From a checkpoint of a small transformer trained on Wikipedia.
Architecture: LayerNorm before each block, learned positions, biases, tied embeddings.
Each number is 128 + 24 x the weight over the matrix's rms, rounded and kept within 0 to 255. Layers, rows and columns count from 0. Numbers have three digits each.

# down: layer 6 MLP down (transposed), 384x96, rms 0.16, rows 188-256, columns 0-95
# up: layer 6 MLP up, 384x96, rms 0.195, rows 189-257, columns 0-95
down188:111149136126125155112141134152083106114110132131079141150138117127078142097120115154183112148136157092115111108100124146141163122126128115134162140113123137100143088138118109135132150111162131145128138183118109103117122109128161108150125112105163147139125147144112150134144092116122164132
up189:079138157118138104086121102150078135097110146159142117104129156136136115127184111136137161125126123124154151145114094129135145130125120098130126122112125149116125155157135149112101091121112175118125072130141118123122131131050143182107126154092151150148111122124141117127147151134168137134
down189:128111132159119112142145102177124151110133158203092133107110109137117090127114131145164155117128128162134136133082119135139122118104091102095121112123091096103127175113123130158115155106128125093113144117157138127150107100115095145123077119117142141099125140150163173153133155120129115163
up190:105147121120137139106136131152117122123129121092164111111137154096126108108111097127129091140138165129133127163134116141113151129150129136108132140131169157157152179131149123119117136130149135157107131118128089154132119105100092096120099153109092109124115153126099125129111143123131150098
down190:160131155100126107148147143108123140135135115133089117159101102116156126146129139107133148130123132154147098118100113117127172142093136094137136110104116114131097098128125159155134145116099098127114136131152148126126097145180122137143150085129163133134118115109161166149136137106096112133
up191:122145116140120131147159091128133139123080122078121100096114156124152157113141104133139137140153136121077134166170115119120120135110109128149094144146115135127134097125101143113119115105139129146168135149141149078131100141160129101131145136101133124191087093133144099070113138162141165187
down191:099108137151099145139103128126166133136135099139169209141140093123106145129113130139131106112152123131164121126103127108123190108098115098108117123145080127133096148111095151134145151153111150151072196106108132126117155100114171094104123140162172169082172164119133138119120107088148117138
up192:135171159159138136102120113143129121131147092111135136120116174130134127104091081071111103151108143129110121157125118136119131125105092104138159101089129146173149121132148113183103155127129091188177127147143107105120115124112115131122128135065144133166182105126170104099136107062159148138
down192:102151114129064137129127118142120127159171107098142154130075158119166132110194104138081100144085158097172129112121093127083102091109146134145071073118087114132127140113141122138149164142148114153160180159148141136129139144134143165156160165114138097162135149152141104106122136146095111060
up193:155169157124120126111126111127133125142106105113147115119111166110136074135097120118100118125144145102134140159109152072094182143131096137135132094093104124163111116129161141103120094166132097142130123125107132148124108064127128145136151130118089093141144112132124120131146169161175141093
down193:137134121100142094147100136114132144128137145125108145142154076128143116144138128131160138109143141146125143117111075109146110120119087130132115101137125163097107101126118149104108135145134152103143121125163132144105111163128115088128103097150128137137156149121125133128148122107136121148
up194:158127144132121145129116080125150151145126132146155117085110136128120162154153123126106119147102136129116088141128162084187144137114152109175179110108133145124142086143160106101143101100139157133153135094136142166146161095112086111142141127045097120126137111147115148106127095085099135097
down194:144164070161104143131173181128115121120118115126174156127151111085136100105094142145074154142136142101123133109101116153107170102073131176103105110090100147133143129125127178093145117124113163137149167139169098123164109141103124120095129151087111110125074124090148153131140180151100141148
up195:127136123119172138146137145167101122139089154145123126111145110093113117099136122131143101156121105116131112118127125132134149099186134101116124169155144153070133151152115158112158108109139167144139116103105137153117143146132129074109127126115098141151106125144152139118134165081104179154
down195:092127106116153124128144116123122154103113123184070099123124115108182113148138155102137096111160147106125119143101122112111126116138110105129142118119128104105118134156104142198150146143116123082131153153108121147137113157144122141111156138167142107092095110118155137114134143167171104146
up196:152159089160147069098091074131099134119114135141127093104142140164082115098153054133112160131134102144098126146177166123121147121105130103148122133104132112130087132128134125128075160128133141128138158131144119107141149126144106122145127153081126105146129118141135128159128152136187170128
down196:123134077152118120147081123102143077131119128112150143102134105105122114123105091121155120116141134126149116128143132166139115127146126132138149135134092139138165121136109161121129139101111165125124126144191123139157126088124069165139105107160164131119098196139138109089146105127153148136
up197:126125113124137107119117130140112144168153131111151109086155100150128102130117147129136147136084110146133096127125158093107131117162140131163108113181163114156090098155113168108123147071143129160155146092143117173141107121152054124153115119096138166116139154149116127132149160102104114109
down197:136138152070111124139126096085168116105121142079140152134123142153105122118121114168118131149141118116126107110141166160124096111150159126130170079143140157102193136085130096156113105145127089094095124173148132137114082165120112139139153107116133153135148179105143184113145084129143112138
up198:153167099175099107111102124089119148151091138123143113092188168142153111134132115133120166140132084100116141099150169119154135113171141103141125097128176145100078145141138129158086120101121180167161118082121101160130134128114093100148149197093094148116119111173155102136120119161119132099
down198:102086133147136107160136098125154133146174161146121099068133142159123135125121119193164113133123118173147115082082112102118113126119141102122117153144131081158160092147153113106155118108113102093109161134158123116164134128103157155112100180160134124139121117157062092158134124105105089158
up199:101138129115147116089114115118122123138139116130191157104141114099143135128104130141124114148112087069140119158123122137150120121195107127108105141124161150077052076140111166151108135087160106144173158063135138151144112149150068145122116161132090138107175143145174119133198144109150161138
down199:145169161118111107121086133151101134136117125118131091137128136102145149134140144166129102125143103042120161112129194144148124137127150149126122101141141141132151141128103161155134083106170104122099095155118157112123102128142107130157109098140094152125133117132120172126161101117105087094
up200:152153105120113100121102100122137106113132189096121130111129154129108142128120159121145166141154101124120129101137141168145091104092174122129105162147140116072130136138135124102113124123130112136170141112129144115172112137153136128128113134123139141132113122132116112109142136100126138123
down200:123151136133139112125119129138108150154133087099129126077129120135130106133127094129122135133119099108112123156129149115134133112133123085111122129134132141140114117150113144145125129129154124115146135117122121137138123149128126118126140122147142129136117165122120141131156139119112132122
up201:125145122132139131104119111107087095118144176114146141110137146158097083131090135176094155118113099148161112149155170093159146113141167101099154174103126138166075099158117156122112086081134091125128082120112116112130120122142116113137146186130146123115131126126189109074228150109129135133
down201:151135044135084110160197160146035134128140133104134113127099115122093133126083134116151109141139139154139115136170129127199096137077167116153123190143123137144100122105099138120086120150114105131111132131150147104172112143118139082117195099160148085143170114102143130135173120140105105119
up202:102139107165120110121125114163130118112104157160131132133121183134147068063133132155167098163115104151104150145150095147097229113142108113127114114092163116110135128159105142117146115108126142117135114095152089132167151117131110110141111118136121165147111161112129136112109124131154145150
down202:137105131130129118159136155107130127136133113108104087115132102126122093140151157194118118159147141160108088096131120158153113127106129116097153085130148143121158142135096176142083081135131124089148175102129104172076104146138123124142127136129166121115158158123117126135143123122165100106
up203:147150106120120122133136144125135151137104148124177123105150145116115141123119142142137127125110105126130145118131110142130136107097124125152150130144139137162123131115130145120133111102127141131118126118113120143140130137131111131159118122120115142131108118172148086113152107112134130152
down203:172149137122121107136114136159131081115114116119132116108133103116120124121142112103123128112137149142140130167157141134139101119124149105094124142119132126116128123139122115130103176138119101117105154141149143118168139145132115167120133115103149110124103143140133154113122149099118156138
up204:126147101173146119113094131097120126143145140103155095105135148133127127137086121126111116143148130154116119154134177120120123123109143123129166115117146136123114145147192099140110103166140145104112125080140121147133132055098088124130108172071152112100170153127136137158189142142136103094
down204:115144110135157152127139119102100129120100141097163134116127126132090133149142121135078111157129130140109115113096123161140139131160136111059119130143096113151163119126142137103092117127136125107147124179152154118137095090100117152122134150149142146119152125148130138122115110115133147151
up205:099124093117146120130140135143122121110106126127145105095146139116141106124117147155146157126120099172128128142140163142150128126121141127121138127150111127114138146121142142126123121102123140129135144119134120173162121109106083160136127134128116135136124136157134125131141110126124133134
down205:130088130105112138119154121104131139125131136123164130147119131116130132109123143145119151098101143093107158129113128141140115126158117113120115120138118121122147120126140145183135131123135125145112146126123118132129117127115091145100114127143147142117128143128140133109110147125129144145
up206:156136127092118135118099107146089139099071133155136132131109146136133133136080118147116166106095146137118117130137149136146147103105121057158126110105116165114115173143117141128092141146131103119196091154145123085124137135109135125121133142096121114169130110120170115101137154156159157199
down206:118111172139137116114125164152181115113167141120137124134095154148114082129112145129140093135159065111110147151118097094126150130108144103122140139157144164137126101115125149117140141160115109109128128090152109158132102126153173090124143100144120113102160151159109134149169111082100136111
up207:099131119115115104133128131126143143135115166141141114110125150121136129127138150106149120104137106150139166131128117133112152134099126149162138127132164129103106135125132124118124141100106133122134117127122077123162138125122158159154103142116113113155126122138123113122124137096138139125
down207:151100135129130118134146128115123119123138150161152126120119120129143099124134114144129138124095150122112150117118128125110143124135126097137141089125128106162125104102093117135133130141129133160111130136145115132130131131138115147143123144093113137115127130134162119134105151139127141147
up208:100146124154165134136120111133113137184084118116110107119115184115082084106096050099124111137140153152094185143153138118146147126115111120142158104119112159152155119134181122159116152151114200163118092126128119096114123119110124099170113123092136124134138122112132152112129131111169143109
down208:117133115099130083121117132132092125128129154136104131134120142107121089132128148135168136143116131120148102120099098109098125169121156112128137129088121164123099141148101135156122141155159087104146174125145129111109165167146129095147140119131178107105134142149093114098126124169117136135
up209:145143130137124118126126109146114086120146130121126127099115130127127125125144104127137131140150120125129135146141136119140124121132135128098122150111131147139120133155136128133136129126119133125128131130155135133142126103137140137114126142128139125142127123106127162129127148117128139103
down209:120170146126102141145135149127154144137105140131138144062140122121125126116116155135123119115135126139138135111119108140117138117103097145138147119132134138136149133088109101104128111129125134132105114124111132137130129143123164126149125127130139127124140156139134117122126114117112106177
up210:109149149116131121064099122148120136120128169116139148118150158158119083083125113116163123216079069125140109132162131114133128116130142145170111131101156125104132115133104114126122158107086162175182115097180128154122122140121122153163096110111095145132163095134122139105105130090112125146
down210:128119145152108178129137144104160114141129164165140146112140135156104128122121169124112134190108103131086149155160110120111127144112151092124125145162104161130137156149093115101142187081112129146157081128086133102155132141120100126150099138127114133085157127100119139114107087121122119143
up211:117143126141140100142147132112108147126056101100129126121122160154130145102122078111123147129130149186117125193152139120097152129114108127171146123122106119148118128104178119143079137154172148132153142130128140100130098110131128102155147132054110059136183138128113164119135134154125128126
down211:107139133086170161176122147112182129147157130177129194087082103174123146109152087112112138104123151175125118181127135109102123162129108128147078107176120136142084103100147096115130155099130099070131138136124156120130112112150158110134147115091132138134127136132095123147114108150112108134
up212:132134111111139094153125112114114117166138132120161122111105106111113126098130111142123133151135144132148177122139111136080116126161092113123142112126126117138093130139147191121099115095127128111116141094136139119131115119158087156156124117125155153132132159126161121151132188208159131155
down212:101122164105119108135130132153105119146112078141135111131135148148142102160135136156110137145150104141103164129099128161114059127088125147154160103128131164080129123123156141116116123119146101120115098143155122128104108162108150112130122083098082163117142175121141169108156124115134168126
up213:088153132141152090093138108161126137119130114108155082103093145123133110106159082161152126145176108185137157169170170104102140127101152122185152137129118134137121159099201096081079098179107143120109144114117096133166125103093111139139184165121151083123167095133151142129121097117119134154
down213:132127118150127089134086180151082133123088114129170107134093105129168130081156154135126107148161103150165160115150144115145129106174128127129126142150071121161105110157153120141101131121112129175125124158128129152148107117118140156096089061118156131112124096138132111105102165123117127091
up214:180149114157135098103114107132106130110123148103117155107141135142088139117127091162134151148166124177095139134112124071104159114122087099147131129098138145163118155128154140134093090138111168129140145132111096092149136101166134107171125128103115107144148098125151141117157130138143152138
down214:186090085129125173145169165082097136171152172048158098137139086076138126111099125140182112115102130137130131092125148129132078145123143104124160142133109179147140175087118137113130093116113111174120115143113114137163139145129070114142161140166138132125078139168184085069139081136114108179
up215:116159088108129111109132162133131099158101145154151124092130095129148089110139102119127100127156114169092161099137144130136134138115125140162111116131130140141097095109185123148142120138091177140128150110121083156173144088169123163155148114149068155092126145157095127152099126157132138107
down215:114141108106096116143124115143171130117155163156141148170167126093134156135061135144104090108116177108124092145126089141148106134130105129162145117109097124110148131130160092122144128178099108131089152181133128157070133149172111126112124135168107132188133126106099134157144118121078106118
up216:160156116146122127124140125123114120145082117137093123137165132145104112136144108115138153113116141118087117107129106115135149096157128091133155093110101148122139110140171128141073141150158126156165111145117128098133130126126128094126138127086146133171117097127167140106128121144160185131
down216:129166119091147162116161141109083133138158171110143116142104123135135120105159116104095136118131123147138154130109144114136150116114162134126130112136136136073132148115114095126124118119110139100111131120125131122109158110175137111132118093165146102119157120118159126157144117107132129150
up217:178174130137119104128169150109134099127125097107162146140116128109104151111096127161128127109105115121088128159134135126124107049151092119129154143116104113126146123143111152152149128134124114150137159122092154134153129139143094109124154130133137133141126099145131134102123106133131119134
down217:114124142099144143085123090114143150125130118125148157117129089140156140134117145111129113146125158187178141155104078151121158197139142144147086138087188155122091152098129105090120112141058171125100137117124083152133123146128145165116110111105134103134114136115103151178161113097117109116
up218:143159149133120087109088152166079135174129158169145142120121148139113107158093129093138100089074102140122109089120108116088145132145137147131162115091138135127094129139138160104129154084131090152139100105132128107119146125134151122154133150105122157163128123108107139137160185115182126125
down218:106138096131113071154125163098140121165113131149144184137104107131125136152132144150130134115120130141126101147104126104095175080172136127130113144106127148159114089107112147133134136098118167108135134101152128127147186126111125140124109111117120181117147170078114141142132133165141123106
up219:154143106161153121134117109139096129129113128103155120107127169141132130105136122144116124145135075136103144096141178119092193105117142039154158153124141115131100125142146128142111140124131096136170121106104116107145121125151141128149124116090135094119156085135116118144135175113162126156
down219:162127073146091105114139134094120125173120113115123134155120090162140113099104114120103151136143096159184107119141166107134135123135074098154140121107082110132137108108129129165105105118136154157137112139125122098117107172107099174107173158102172141145104125175171105144116122104151126156
up220:111141131175148118165128129112110128139115122136171116107096136138083097133090112148121093134119141122096158135150177127109165131141138119142192158109135157158091172131153139108070137133115077141132106114108056106124081122142112111116129145068138104131149128094172135120189138157134179121
down220:087128154118123108133156125131104133126151145114132055104146094120111125118144105086167108120144152134149177104120105101087115169155112128178147138153153146096080120135103106090154133084190111119116153131121147125183165122141112151144139059144113168111070136131119145118132155110197140116
up221:182139110124119129161145125075116133125072145125125093108139127149074116097157106159145165147112141090077115108185131100161105078179123107147128101164106153113157145161110172129145139129140170121133118127139141132131159145136118105161117129085129138150103108137131164124115122105104114154
down221:145169138107149163153157119123158147100129141169076120153099063135181106118080102114129113133132088134112123170168136147133125085124100170148113123134169094094144152118113158127103156174093119070144181137110128162110112106125149134124112099136129099106123124129130115137136143109126128132
up222:139130167171111118106139117157119131111113138149185085124130163147083099114141097173141092108135128091093112138118121144186181099149129121119125150094146135121075132145107119146116196110136120148137149067127093147136116092136111121152103121101123140123117108145114121176127128118134163126
down222:162106160121108114123113115113167133109074094110160153124125155052139119157123120141113092103131091160108110109104140059131142127133123161112169109149127124161174109124101154117157110123123152102117148153154138165147115132150112117170128099142160132130145162129137095136150127120105139119
up223:183147148179116109111088091110076128132102186175108155127125124152072137127149107147079148098128150137140125128168080093127186106108141086176103114127128114123102147117157108136094106130117129091105129127156100123113102139174160157188157133070121091133131097126120115156145146163170136127
down223:117164148107152129056136133125116093114112120083085123124162129173160107058141130153118151152098077100118134130142134143109135134107139144145134120052108138175141158130165083167160135193110057120169143137123104142076118144120221166103138115142152130109135163156104100157124122142145105079
up224:155144073161211106128097108143096127125115142116164147105117142143120099130132115149118129092122111114130111137142175142144170078145163081143169153148117110115101148139113111132107132103159137127178128156127101130119132124153115086146122145102101087130149127159163122151145169142144139165
down224:124132131114162138108114145100114098128141137110182101120106121145148119143101104139129122130126146119189109134132154173124114151154090110133127137129109131150162142137108148145129125111141133130131139133137087122088102140135083112117130143149143107117120137109118137132112119142125159112
up225:111128128127146139126086100107096150155121167155158103105150145085115079131134103118143146128111118120095113142134091136119151116116103101110155105115101166108138153155146125139126131138144148111109139150131106157133138137095129149107142154108107101178158110119135140188182115182171127133
down225:145126105125093156129130162093146133153132126137142157125143101155137141105078122086105140134135136163134108118159172144110109099121171130141124126141119142140135174110138085113142103117161108110132095123114134141104113119119126110108143149097113111108148117103174128140141141122129137135
up226:119161108133148098139094123130109129135129164127173116101129150110106103136124099105145127095141096146149117170162157114148146106149143102126185161119129138110115136144121126102096113148121108096133122129134084138145154099111088097135107156099114101151126107133170118137192159108159161140
down226:154100127118163154113112128130105127124130135114162089131099122114167123141138135136120153154149138088143149117127142106136099159108088145104124149139078145137169111116127159129103097122137102125126125120118160118072145118128127140121135186142098137141098140133132122131174129112112136123
up227:123162065147127112130131125126101117103097145133104123112129168095114123134132142132121129136122111114134144131166120153124137116139172125137119163132155120087120133146122109074111151103121084131171147121144139120161101124144131127150132140117105137142126119141129124133106153110153154141
down227:106110095155096134141182178074147138145121128121129121133152081135095150114108117130149130142137120082190134132151127140130129176137087162141100125145094118152105152105101126107180089128081097131110084133104097129105140154111097097181120128147130185122100130155177093114152121130149119159
up228:128160105105137129093088078103079139172139127127144093114092121110133144078100126158060151170103168120135096178138163105127105113144122109142143125135175122132092135165147148111133102110210143159132091116121125145134103128110069100118110198084155158138154146125178078143134176104110130157
down228:171128155139111155231114149108056139108119193113100151096103102136137151173146123160102102131092134133096119111169178170138153157113139113181093105135181075117112155100131129160129104128152128199185096116144139086167123105078100148124102116113103180087126179106111125106123104115064162100
up229:129128118133173124138082098122078121201114130130116125109129107091089158125135159158105112142125134154142141103177125101129142126104154102147106151162158135151130147151137138116148109106080136108084143118136100104144126128139147136157111138139128125142179072152127136132120195087123131156
down229:105133130134164123108149140133156127162148131150150095125157103122122107142117085118121112127118164098140105157052164092108153126131148097129124147112102111145131086157125096122134134104143144096106123150099122081129139150103130169143143098132108112190112107133148153139151115109128131117
up230:116157153166107128102122080113139149137119162109119104097155128141135109092109086111130152190125113140105106102132154096151118121095140117166122099161135172179094152171173092065119118169156165134178136110150111140135087143101108170150131163096084165111155078125133113172109130082114149106
down230:113159136155107085139122134114109115132189143145150141092165138233152115108129151105130112175108133110132111122115106105150137129111137128177089101117110123152146138127148107107129095132082138124131137157137151170123148164115145053099148192141124100100101100133120119176116141129071073124
up231:127191103123136065138138108148135142138102133116152119109153135132122118113106134110135140112125122150121138173159141145117128111131115124125139118135151119141109123123106146146129126125128113121130122126116114114140130139122101154148128126111128138129151142169116115127142138123124117144
down231:148110109121124135093108120137124125133125174127121134119099082127107163131111138142166135133157126154117125150141143099160146137123143118113116153138121142111135112148107126138136096148125139120120110126132136114122101130106125140113106105139156154099142123128116137133178105124134122128
up232:165132120135131119131127111107138135164133112133139104083115111134128126112141084133121149155141120127122129101132120095127136143095099129197122124110122140128142094101137126127124102091129132142134167138134136114136143086174106142150162128102079092133122141137125130141096154165165114159
down232:130144103090139105156127148114117127147126128145088155149143122094114146119108178175174113143143103118149090144121159119161131108167094113095137102087071160103169123135114128124124116128137102116110122151160104097127172152082149143153131143147164163117166122126095136179095138112110091123
up233:082128121150134129153120140151105111154111131170150110123171162114125132123177153146137117107156131144103128137115134093155197124134140124129108128144159131069101170136136143119099122095142099119116106096116127144171145106111155154168127119107131128180097104137123133132156146101143151112
down233:118138145150132117153140110138148133128125186119153128100122123176183151147136097148090126124152122135111129145113117116149125126151124145110095105138114099106113157126119107111138116136124168147106143107133122125110103151141113119135140156091131111126118152111110093105162130124140121126
up234:146140083139134078099139151181114113178130109121144119116113171096101105140112130119140087129116164154102160160166144131102096129139127147119100112155185108114114146128158159084130180146112134155101128097125100145139110087133144150176085139133133143135168140131127118156115170079109114111
down234:150125058125148131115154177143149127114151129145134119126146102133122156099105114175136138136114102100131126121133079129115137136112125207131114157140123139149148080117108167090112144131079147129138135125138131094154121085156102132088128157139072138140151086154134106114163130170131110100
up235:095160115164153114131123128147121127126111145107134095113167187112153121121120136113100125129120123148100092140112113120132179134151129144131195155085104143132126110148143093097123107106097083163144117123109123144123156109124122073119091190079089115154137113128115136103141119124152158093
down235:103118117115131119142131114107151140119133131146130072127133153150108140196101134169091143127150111165151117098110102122144163121101103122116152132117065189110107067108115130118158146096093128113158110147150137083107119110133150124134092141104155171139139099128097168197149146106113116129
up236:109156122149122118110092135168111125103088155113125155128119155146120099158137112150155113082178159107130188117111134089176149088096176137101159141112147162120073166111122135129106126109083137165111109103133084128109081133119122122103097134120147150098094142124154147118147129154162209130
down236:084138135057179178145107096150168157154124122109119099127107141103140115104168093173138118142128121110149099141126107118159109148111072134120138117143128186130159106102128117125126102153149121170126129108163150151135114132137133130116115122119154124166126130172057111180112093107162102096
up237:173136121183111117126079145132100118150108127151132131093148147140092134122143122164112097114132101177133135112147162130106154109124151085149125159123138116097113144151148132120119156087104135125139100131123093095158138133157154111143150117109112094142120096145132121142164205103156145134
down237:143136110146094115099158118084137096161089128147149133139119146125121131131078142138116117108140103158185144119158137182119147147156099104138120146128118129141122152122095136181122103067124126177123102116130146127126117126120105167107149169125177149122109122134119094107108126147163156107
up238:157157077139174054097110110124087140109104134131128106097141109171099117104147070149141154131134084133141124124149165154115146115093114127174126118084148128115090136131133139117097164107110116144131145141125130102149144113149109132157132125110143110153157104140145127133114154138198166163
down238:137127070139154102122086095102118075122124139145131131084118097134151127127139079148146132104141145141171104117128135175161116133134145111173124139103096126113146125127098114106128170120109124126132132158184136117109144114156116146165132136146135138120105152131137097117134121118138139139
up239:167144105099108131123135133120114156117109141117183126115149127117115133114131112141147112139148117123131135152130104126137119128134131143112128128134124157128131137102150109136139143117092153130136115118135149155137137130120102136146158132125104156143127138150147110098102094099136112153
down239:138122129108114149120157141133103090109135138122154125148110114103128142130135162131123109128136145121123117155116144151143117148129114132116079144141106130123137132086132109117159144146114116105111139128147140128090140134147123136133121133136133131111143150161144134095119117097127134128
up240:108138106108165134098078107137066132148157135118179097130137107106163109143125099091167111142138102135117131118127146107138114131130098116145148127135155117131146139138169148163140123136111155155145137145146063125117091136155094119148100124128105132123172137147113109115138117104140089138
down240:164142146148099127148147130114145107165156120153146147125137126115098103138102144113134151086118151100128113150112119152118106115110160110098127141137149117106115128136141077114137130138117132127115146189126149112140178080126130148114146121082152106150098144161128130108114111137073119131
up241:157129121151151124143139125104147130146132136123111158109116133110101129122112128162115178139095127093146128143125115109122110103184109092108145156098145131114117135145096184117111114107163130145160155120120152172129073120130106058117149169092094102136113119129161149131175111177121125162
down241:142146160110135112150175106148129150119115131159109161097130097145132145098128156130117145088104140093113120128139124132148151121126141174132087117125116090129126123125133084080163138100150182139122146133188100084067141154071101182152138124076149144117122145120136136116124133107122088172
up242:157138070138121071112126119128075136098110124122132135114147188149127142140168078152130136130141096074100112173196163151143131111122120139142113139128124128096138125103106114140121127118128153114140104135142107101139162134135137145123165160096133107139174146181133129136138096120136142144
down242:119170058118142132142135142131127109135138097116069136125120122145141141101148170124120091118148164107094145114120130144143095130159138132093140094125106159128105108107122128089123127145099119124137151140135140140095159107109148116124126173172134118135130115149153104140122120141141163109
up243:146124118138173123111124094087097115138137150141147167109155142122094099133148097127192148105103064081130115138128123173131116077167089106128116125115129161134112131138110155170107108158108112111079159105161148152119140126088067136118124128149148142131133151150154134135158114161173138124
down243:200135162110139124085155094114086147114134180177081099110101106150137135121156105130106144161139094110103112150111112070133089115161141099134129159119075134147119093119120130124140121097167140125100096131120157151092158142115158140150111103120080172132130096136131142203098136126146153171
up244:151150128130120104126125117145094120153112153131169102113132159107131107139119097138152149123146115149127104152155138094105150100119133116132129125130101136118088149150122108104081126132120139127103083138145141137160154088145094130155152157126085119138160121128142122123140173109131175134
down244:082123138159102119081132168115151161151080130147110137171129152121076133110116106156127105143114089129169108097134121130109159148162130134106120157139127132144110117104153077134176067164110102133134107118130149127141151150084087148132125142123133173135127146152154113107119127142118110133
up245:157141130139115077100101110128115120138110182158121111111163131110112126104131138109131141130107101128090114126156093135137126130150075119104149078124101133108136108147130136111129151130147130113168105127116125124150159127147123133135145179116110143170154092146121109133143143142140148126
down245:125144125141128102111141139101165122136115164143109112154122116159122145101114126141103111150100120162124157133148137126105134082198149089132098103129131171140138124114125105148130135123101130147107095082114105109135192151117145147133120117141111159137152157127131124138123127145133112117
up246:188128121147149114121119150100104114143080089122180148129156159107153092128104118122161179098117107141114156109128147152151109082160096077118137059086139143128103123164126172163094147154113133139106117151113127146101146091145113126140145116149119132145154141130144158096148128160168112129
down246:145136113085194154111174126086104125116130144117054115124169135078084135109143116115165133113116153156087126124157085128111136117146145150132101171174091156113169123130162120147139096150143118161108138139105151159150114124160129089126127142107099125132119138143139112085084095144132149124
up247:126138108191143100121128106133133164113135145082152132102143148101145135094117117109121114145161092098083128148136099101085115134148095131126172109091117130119112122153124116119159129099091125135139121149132136159165151112122061106121088150134142156180144130126153136150137137110169194164
down247:069134154120124156128144119134142152145169120115126184111179130130144134108087127141084100050135150112116112135145123122116136107122114084156127123133128133142138126113159157131127134148124127090135129115136180087141108077166158125104092120110164143185115143136113144170136100074085112109
up248:101174162102121119085111153145125083131139124170131135114130111143153119067141105141151107181078132097154101095124115154153126116168158096125150135108155169124094135137153168136107126082146138141157115131119098156138162145108127127106144173134069146140125115141144125107110110129110148153
down248:128115102172122089161142134109148155108101141158173133110086104166143135126142134095091140118137153190157126132118147110137143120129123111107056122115145150130115151086155089155127137108086127119158114150116105109122223143113115129111104115150121145111089125105085142172106174142113147148
up249:129139109155173104105101122163098124109108149161125116091131115128129104126123114118148117112137088156110131124159157144148163128111167101140095113129135151079126135124124106104110131130125106104134147144150114129160161099142098116175138131122084136139120152146161128138132149153178151142
down249:135111108157120105161129091124091076120128183112111129143130106121141130150123105116150127136154167141105123141146124151117141151121191126118122156119101091085148146155090092111106132118114119137097134120193168124107143089121133089107195163125138113131130155091108158091127142140148208116
up250:128175160132118082136108082108129139137142117109111151134127130139108123099125131160102084123124089140170098125119168103107118088120146141167105152125173143157110150107118114128171121131106121157136102124095113119169146140137105159088137145139122067130176106150151110112134160120121127127
down250:168102152150167131133138146131099124108138128139124149109128105134135148143158139141108127057127121136092152133179146089140153123067142106127106142115093100120102129130134136102128134161140101131100162133113174162138140147126117083145126129073120090127107152152079124127167145122117115097
up251:130136111162178112081072122156098117115134150145127144113140140137147089142134132140143092131098088150111128095132123133111164116125135114132141095131171149110093145146099155153159136104099103146146078163111046108108148133147168122125080157142129173117152168112141120175110182114122150149
down251:169132189132160162112132108082171131124116082121118125095164115108154129171096116106122138109117168164105138164141124155128159138124107156104117120175128138053133076121134136123135096122065143137096123154150113136091103116148140073116131143168184130086128085113139136113133150134068161156
up252:098170129102115110094115099151135114169123133102148138116131135142141080120090085124142124161096128147131113156141151142119133136151087141138142130100107130172141081134137175122127121128126129159164103120166136107110145093095109146131155145110113151157134107137154086112154145075153133125
down252:142106136165128126163110139113089123181165121131129147121075098097131143118149097153109122091119120093134129164112110130132098121112136152106124092120114136117135139111105112143123132155119175136105131125132118173150143142119123154128135156107148128129105172121111148134110140135124181136
up253:144157100153166100118123136132105121124111151131151136091175168106107127118154102127169117124123120139121163140137141114158141106134140115160154111122139135096107123119127144111107155117113113127126136148134097124143148103143112120162131155133129084152137140137138149143148125147150142155
down253:140112120137150118131136128139137098119142142149127129112140134145129109130146117137133124132137132129132136126140108120143131131131130134134122105125125117101131136115128137118137124119114134132131124142117128116108130134125126146133117135160132103126113134123150121125138105114133126146
up254:149139129133134103127131149120144152137122129140144122110160140123096114113135140136132134137123113107140145143137115126137136121109122124130116121130136140143115130094146124132139100115136143134131115130111120144148130148121113147161135135117120133126122111194155101140157126104136106153
down254:158169122127121118150116127158141074115137116133116136090128103132142135109115148118137120138144127127145134132125125123139128106114141116108106147113139116124136122160118107126127149142134116119108134140155140122138121134142154147122122116103142098139148137108123165122117147112106143124
up255:127160131134128122118133128146096115128086129111149127128152177113131129131131109127135103104142145120128149156156121155137112130145098124108080138124155147110148126112122104151117147094136173172120125102143077142136141144131112132096128143130129125132116117162091141089127108142105170106
down255:126120127137126084168145148092149119082144135134129118110079116096102131121125165121141175143125092110143121140098172138119129158101121118149134119132134103081171103140137131135135100158101106093098171160122122128109127124133088123136152143135158141123151132127157136149118167136125123144
up256:118134147180122098109132125178111119122123131147166109111193130124127130104131135129106090104154098128100127091147116143118105117128144134104125135171198110097084144148121138160116135113147134147123125085102077166151153140152113123103134138108156158097143143156075103153107139094129151136
down256:132157086127094176114151133131127098140106131140174121115147113078087169159103084125082107075122100126120130121067132106112164138144162139136164143177148135102129093131140161106125124154162139126116137160123122152143133108095126103125145095177151173101112144138091112097128144108141171145
up257:098145114143169104126106114159133126142129141125138098088129122127106126129114090130141149166153138152119145130127130067138136115128125138123137125133114141159112123136141174117093102122123146154135131143140101119165133104120091110130105149091119106131127152131151122113153159133132155139